{"n_head": 6, "activation": "geglu", "rope_base": 10000.0, "init": "trunc", "lr": 0.00163, "weight_decay": 0.062, "lr_head": 0.00669, "warmup_steps": 432, "train_tokens": 159500000}
Each number is 500 + 40 x the weight over its row's rms, rounded and kept within 0 to 999. Layers, rows and columns count from 0. Numbers have three digits each. The size before them is the row's rms in percent of the matrix's.

# down: layer 3 MLP down (transposed), 512x192, rms 0.0854, rows 168-189, columns 0-95
# gate: layer 3 MLP gate, 512x192, rms 0.0915, rows 169-189, columns 0-95
# up: layer 3 MLP up, 512x192, rms 0.0861, rows 169-189, columns 0-95
down168 103:515663715527497525552536521523491464485445523486522487542465498525497490484475501448523511517530476494496543483536527550496481555453439549555544458551458517537521507493500584460470502557538488541493459542484485508562485521506504565547548516417506477474502475518450555482529512465458546523
gate169 090:529560470430470459521468477467456505472445435556464463499497449542500469438521472399491487460487533524549479568509486436525456447431494528520523495463484462506534553543493557477543518468519473455449576564496507553524477479506489441470534425503436531478476473541509501524514546539490453464
up169 093:562473494524492534489528507465456515563519473514494482505464485498470427408597530533455497592439546517477498457473543488465514526394525467465468495526489550530485513442442516429444492517479513515491470544527452533434459496475456524544497490517512496489516496510481548475570454557445485478
down169 098:537423522484512540469440509498434521478504547467471560440486600557525548509486496472493528551556493503453501470488549456537552525535508484459475540480519517518557420518445540427478515608481501552506512483483518525539496479522471452448521549471520451396562499493454479483575423504489460532
gate170 101:422486488572482501498571525507442501506612386537492527546609457543503498469516457544486502464497497519376509453559608487522412526442542548543543518483497511523439481551543522494475503444567507513451455467491505551525492502537458529608451531473537491502513473486505469454452492429463465445
up170 107:475548495545447504521449516539548478528510516480607501482560495480383441468468463459560406440554521442475540402550455474527484471556455489548488543538473509497528426479501461503461425445503605493509484504423483454458480548464504512452570513510484524519500532562520475480482536439552530533
down170 104:500520395512470538521530540471539503535467462543530504556509475532473477471498506488454540538475468513546599509432538565556485566578500534493447557436533493538542474448497508527474474561492517481464392492450504475486507539479449497479569491585534521436555552560531464456508541584500491454
gate171 112:518534406450540468477563518549403489550483476526573501499556500472494601464556538531514403533560515513511445506561447528475500489462498453474468489542513495532487495536504573551509557457433480513487479496471524561501449510491479578533495539522502502440413516519444568439517539398508425456
up171 117:548539431551498526502438476461487498524514508516590510558482526439461567533543464558523544468533496506526495490493541436513513509475477572545528483412464487561454497490540530433417444482495498462468560578526431580509465554581459508557458529535493482547533456487477471477544530506491528501
down171 113:462562708541488468468488532503478461402533474471544509477519498495540473517440435553460502514521511557538539530498473421453541508515513471528526479465562497485473509478528550530498497514528511523510504476444504497524475488513480505482511493504537511519465490537477530434481464511507473500
gate172 097:513486451523557525471486533566496543477483480447481456561506468473449495511572471529538525551450518408523517431544464525461532503564475443526444480438539475550489552447424508500447587536466493515438543561511509548493447503524522486507487420498454602473493516484416484454422543491561479562
up172 106:497504533435508534505540485391487520550522584522468486496506565531529558449539544478539524490530527501486578589495537437519573458469479504459517517538405493506485476443478434495509471464442535494543513531577527510482532476477542567412478481499553548545461456439532491559488545525511575582
down172 103:513455550528528489450525485549495528465532549514503508500447513460485478508536478468494622480564526457468567489562453503513471550491509512471492515473495452555510530483519503571478577469468462527427504486576559511538455563470446483456459472569581473494495494510489493527500531484521442472
gate173 098:530480485557496493557515503495481528444536560474444458485532527491496497480485486558556500407437469468508519513505535476520523487547458424426511464454551426497508454496454501482485488515594464554498454487518442481422526502500497487471547521482503468473463488615486534499475448549532479439
up173 097:558491552424515548512461487445491480569507563527479560481502551534498563484470487517486525524464543500476513538463464551525498519484506540551487552502478501463482487587456516471545427524502503482519548573503429460444558535494575485449449494442472533518475464466495565585479506506452521494
down173 100:481548521512538504450430487489549465528521480420480478504558486512506543496502534546468454485474567550475533462410520462462493481534448559494495470445491392519511469530508414429460451504513480482530515510549467531420470509532398488409455522493518462476470465506453521500502474516496498482
gate174 102:530530500524509534499487518506521535486526450465495506583599528526563479516423431514559541499479512528478465505482489453508444488486490499521493504550520537573586564451530521511520473586520492458552451467476484505485522514484481520439601469492546447456537521540429566469547520455469416490
up174 100:523544518447478513479569508472445496496438585525481497528493556556463502522499460478478495471466495542451400463528561504544479463504463532489452512481477596500544467406475462523472489514562489538563480529480477464478551524515519451461549564528522548521554499456509525525553588508514516538
down174 099:520519632499441555455505530520439490424485537549485463560523460496594551466464497498455496569441478518468495550549484478501480443492523524512518587464512511483459473445495461542525467568510483457510438581593515478482481536553498418528543468520530484513432561461461476473537465441450534473
gate175 101:510462501568463487522546472517480531523467478499485549394395563544531462437563494462466482496512558553415446489484491538582555428478506411594481544487492487569556458486548495520503548525525493415526494489445510510465495534462475482461515504497502553503496466463519468531518511539568459519
up175 098:526400503554551465521521470460461476520527605474520500466554492484550521469528533490429485485475450504498477546522426484473498521505544482473519512475562460452555454451550537517464529463494498528562408524455522515545518555519542477492498509477509489515566546442561540495508499473474493442
down175 102:542540457527479479398467489495541471368509517535554468508510509508546498484537485476553573434503520493525490451516485483439498498524450521446557479458481556495479457454440465529509445495488532557514542516535491444522423530501512489457484538473538469508441421495466517479552479483476477575
gate176 103:475486472453516443499458480464495496531464551492515521503537546501425516546550422525517462488579468459521532544511468540469482484518498524501470572545502573452496483523599488578487522513497487545511435448487488453486483545515466546555560496518495536486364547601473515487384438432530446500
up176 099:521467505517501490498533501520543464507458521496439508463481522563556554477592415504518496437591480481546499529473512427498551473461474536490456567495564504456526431471526530548522500547467513446579452533456505576505466494463506504518477521450498529581480510497496515436537528538502486551
down176 098:521493610428415499504509496497501533525485457510562471460522486517563567490429472505451547505539496488486491522486451481431453471523466523578448522510491513440480492506499484484544458526496574411554504487392485486414517484539488491508515509529442526554476547492425426515565459459499484501
gate177 098:560482529496490448450562516508447472542434502555470432490438439509458512514514489529490552478489458481393493505582463546419536529498527480614500467510527499501454440469543497580573587523541489491489484517474495524494536576493459484489553476473446471455473609541483449475490503563519507478
up177 105:519560481481515492438494476495458525521410426470533474452477474487464503504472519582510471451472532430509495493547448449512539511543493449554559485545599502517521553540450534510505524467523483528448554547456470504488516480473526508411495521470451417476460573477470492497480432499500467470
down177 105:484518536518510495462551509460578579514373441483503410501498484503490479421482444537530536487501492552456517487482438487576487556520545447526505509454536460517522457475466527478477552505480507511462529554505467547489571505531552558512447501529540419450508597509430453555472457539525475473
gate178 105:504464489531558472476472504488497525464499564491480508538493528466516482485469482494476487461487453468529531483523478565532474516539458461512539496501432484483543499466444457481527545432506536495501493449493516521425500493503535455488476476479504500449495413556492474532428522519495475354
up178 100:491519463520471453595539550521435503555473418556558509500520470513452521457545451478569505530488511524427489490514491490500533471412576558446492456484555462557463521556575525528494597453498490516517478529465532494519490459517363488468460521537524537561471521532516433439528438512538508495
down178 101:521399373468505482554480472479471558463500558482497422526511456561486515494562460473478518541535494516508513521464491515508523439400561541514482466456558463485508519476530473513472509601516516465522532515514463506519543534484540468521477460483516477541469505533508543493579452432489529499
gate179 098:482532491487443492552489486450444469433522531460452546514571541553544446505490525414525512502534506500482462485529539493499462467508452465522506518512520541514482492597516519547551544503428556503496483470563460478476519557537411421511523494537509537488467474512543465516435513518470401478
up179 091:480483460473514473605484541472457477442471547496516584517535453557561537487457511458510439499504479448484564447504502498540515473544432477538556555508546528520458501560573513510520521537450536522508469513562501462472493592517421485565471518547504549485479475509492510469474545517445440505
down179 094:536517586564523480420447486517542447525471537455521562520447451511516518500505528489482583497526498431476504479457460545458494405473510523478535512448480467502405555489466504508552394484500509578435505510550529506524538591545466446508514539492560511497516548523511528516474577594531416495
gate180 097:480500459455516552479484500469505473507463523501489447559570564470515452518480567512457585483433518520508500536528596423533496511515515472512501545542494460414493438444453495398549464536524545466503497494480514508458480462511514502496472448483441482495487484502456576416464469488489484508
up180 094:442537449515462494538500482509495456477513457439530488559544452435518492509481544502512506428514447511442456483467579481499493584495485468610536545539525535408509403448512492497523402521463589516483509405472468481483496521567518443529537452483519479500482429515483508521481467491514510469
down180 098:442476569521521500471434540551509411562475540527503475525453519525453513535475519536498494496463474520443538532455477489486433514546519505518443410506571516466508577493539542482498446525458506491475542525493468508489506480603478492518438426491541504559525515462586487463493532508532505549
gate181 099:519516503549530412509519479495495545594491496524488484489514489527526504456481501531479516565470450495415457573525528543530468523482479559547570532479456455550457442523546450559525505442528432545486463523465491520542506464482541533497470477490428559438488482534543497510450538511523481550
up181 100:441506540505529512466521496531522490534508571511553552513443481481486479443567492484522533534491514510467483464530492459422463523519516483504443436519514461452416483489483407489481443451465538468538484424547516457523442466393466486453566482489451504500518538516506438443538534524490559447
down181 101:461440509502407482477473462524515450489591520575539452510525485414512495488537527385510515481534511531482482460478472474466515535521510464453449442442562406506504525487487501519503563508547493457511457411492511452564424572526446534482539522531522537514521505540495478528493502505460497476
gate182 094:543490527468539478481470447488448501395477508477486501541567497597463561499507514508543523475499484513478520534499537423482453447488536513504519509543510429493474471539444442542489446524568471545497428510533543527508566412578568500537481559440562491474500549483522586517505507494563537483
up182 092:478503527502500476498492514476546416486529480531523548505485521415495524484495503458489510542476497503520452562564487518503503458507505493478515523410536551518556480514523555461530489528474506507557557523481409501518495596453416505444521462537486467611536486546505505463500487498409493458
down182 092:430571271487477475504490557489485471524454491536494507470480495512547458533531472518482459464509457485497483399448542549512516566564522505454494472507540533533488436452510534501520446507483492450547495517499483464536440557465510511460515544526417465523487549484520462520544537524527578555
gate183 105:508426443495441449500516541480498512516493425497528420516520500452464439455476508464500486533512528490525549496599488443547446541478492506497456486484531485477439470469561518476504516519503394450479440469575474445453529473461467551515538449534505492452448413542461471530501489519540516450
up183 096:536482462504516500490500488449524543472529494500490406543476475524464430486434490443539512539476460463529504573559561419541466522525480483552523510535533496509492490485533506570429505468456487537507492455535524440491502446529569550397447510470545492477434535515476522498466506458564527531
down183 095:450470557436516430425644468547550510565412480483529489524578468523483517500482519518510511478451525503488482452455471480446534471459468469493482493524501568447536507450460517563482446536536460509475510547490486530532393518456539512517476497521511595454417483498520507531499440506593526499
gate184 090:492466502541402473635488471555471495491470468505430476498544423467489543482506521507497507515502551469522441426503509454503554441512502466532464476492494471491531560531471551497550554520529478570527508534499526543512452544477494427497492499545411501459487499524496499534525449542513482491
up184 084:462471547458458487564479471569565454480444489487458517417531457432469532487457514507516565512547486476478460507446469444497515470516478504513456544426495516543488537584508594446549524474497507546449515530485554515528390558463480494441436482484427509454533516494495517510507516438495504557
down184 086:438499608507496520504507503528588445479490462533496510516516501516504500572436525454500540428456469559496545523474496482491562465526520561480502449488492525436480495525503565476494495584460517486541493551506500473557507495464547538518567475476520532577458543454469440530453476543527556565
gate185 089:475496463495414520536567455447474430541559486478588528551483488521463432482438403498502486519522548487569488553525470495456484508510453540558546505506544576497549517537530456504486500524490490451547510480506485436561478530453495475538488539614500432497499413595503472522519486510522502496
up185 090:564538462530546424510459504499530517461493477467477524463459491520518509523477547471436454520478527580510519499592524564504550482467541536493499474525482472498409519468427511550506507502409533504407531493419525562513432501532516556480612461489548497454527491509445549576494479441464424533
down185 093:552500447455461489507436473488493503526516529486487438553473459446434536515561524501526444546581493483511499456491490490429494488499510524510568458522527510504452479469468499463446503510541537495480519505529495531434491569560431503481456463518514523559520507538524502546485483428460454498
gate186 101:510534514476542516522425411478526484476488530460438507491547490527439441487491491492623482477552459483466504451498523455527544584580458551455506509450470487501509522603477460439527394551492483466480563476492466447467522556444467532473504481445512424545488497508504475491478532502497495498
up186 102:534477508527446443479473512491502508540546526459502473485487460457558554439458449437541483516496476444467423559514500502506507551468477521516474492477415441477540554525577478556471520444492429593496456477452548441515481467527531540542410548475446505455464531498550559432552515505526550534
down186 101:492504415547519456497455519536452411560473459495485471524444510514463495481532436492472464489446493474544475547521514516563479551529481464573525548496503458479554490546563474460512479496488467561527508489494481534491558533457533544579413548487566532609490524493538502514504530482463490568
gate187 111:521505520509516530547547475491500578602506576476462584525536496488490533419474472441509506403501467546547413563428495557465447436525408470555477530494527539489480506569483487521484473560479501508528490484505475430466479496532442431497566506519483523496455546504488552482521482508497460516
up187 107:556524518455472502544502461526451501476478566510468498514496516475468504517548471455429586501479499532472502547475495493451457482487497526508503486503572523479476463492446473449416458514445464555453434516468517451450487473481498485512538496543502529518450473542524559506551539557546443548
down187 105:434550629554435438498566513465495405506536517495500491509522516445508526480500484444496502521535551474511516493518478497497458452504509529480527544519529550507451466499452430541520477419528518538404437489559548478469476539469514496547603514503544478544502475548471593481466484510547419491
gate188 094:457494482511529473522543476533483494471423548520513572485461479493497477472537507441486547539469522477439462485443506482538515480586412533494542448444486453546525520549491491499540591462515449554526508539454478513443465525441474415544430512540401538449548515520471479471575647538523536552
up188 099:488542468554469458504489480550502491467485496507555518497525451429488509484592473423517486462527549476483424476485481452516554553579437511509489433461462492493522535515588516564466590485542478522495547550492518536481518572466469487556416524538525513503451504564509514432553568531486484527
down188 104:492522539512469492526461532487542434479542501526550597459515501510561505515498563516480562484481511481516503526473512560524548497524493512494503404458418444548489476461612509518498503517476540505483578514494518507564463517510537398550457506539501502495528534487491473471496539530459611561
gate189 101:503462481520465483519482526532473496600486610447544606420448430467519455436510531541504506480501448579478532428531459470402552479491516537543523429517492476430469518461533473569490502517521530467508508455492494431474516571512506441573507471465552464474438495522483411496526472469486532529
up189 106:564535468459498493511467519520472507481546476463523554423496504478507423448565529519515536446471473514506533415471544490422578518475450486518506448489511489490498514539488507518511503485501529467561541522466505438425492475471558457520575446434528390521504559552518419560545507508481500500
down189 102:528488630465482504501498516581555511524574549453513509507507461471522529518496517439445505403514464497488493499528475440524526521455530511497568391477503459487552433467500421519462506501511540513512534553451456551479495576498545529485570511500549481504551513454550420508442452558525568521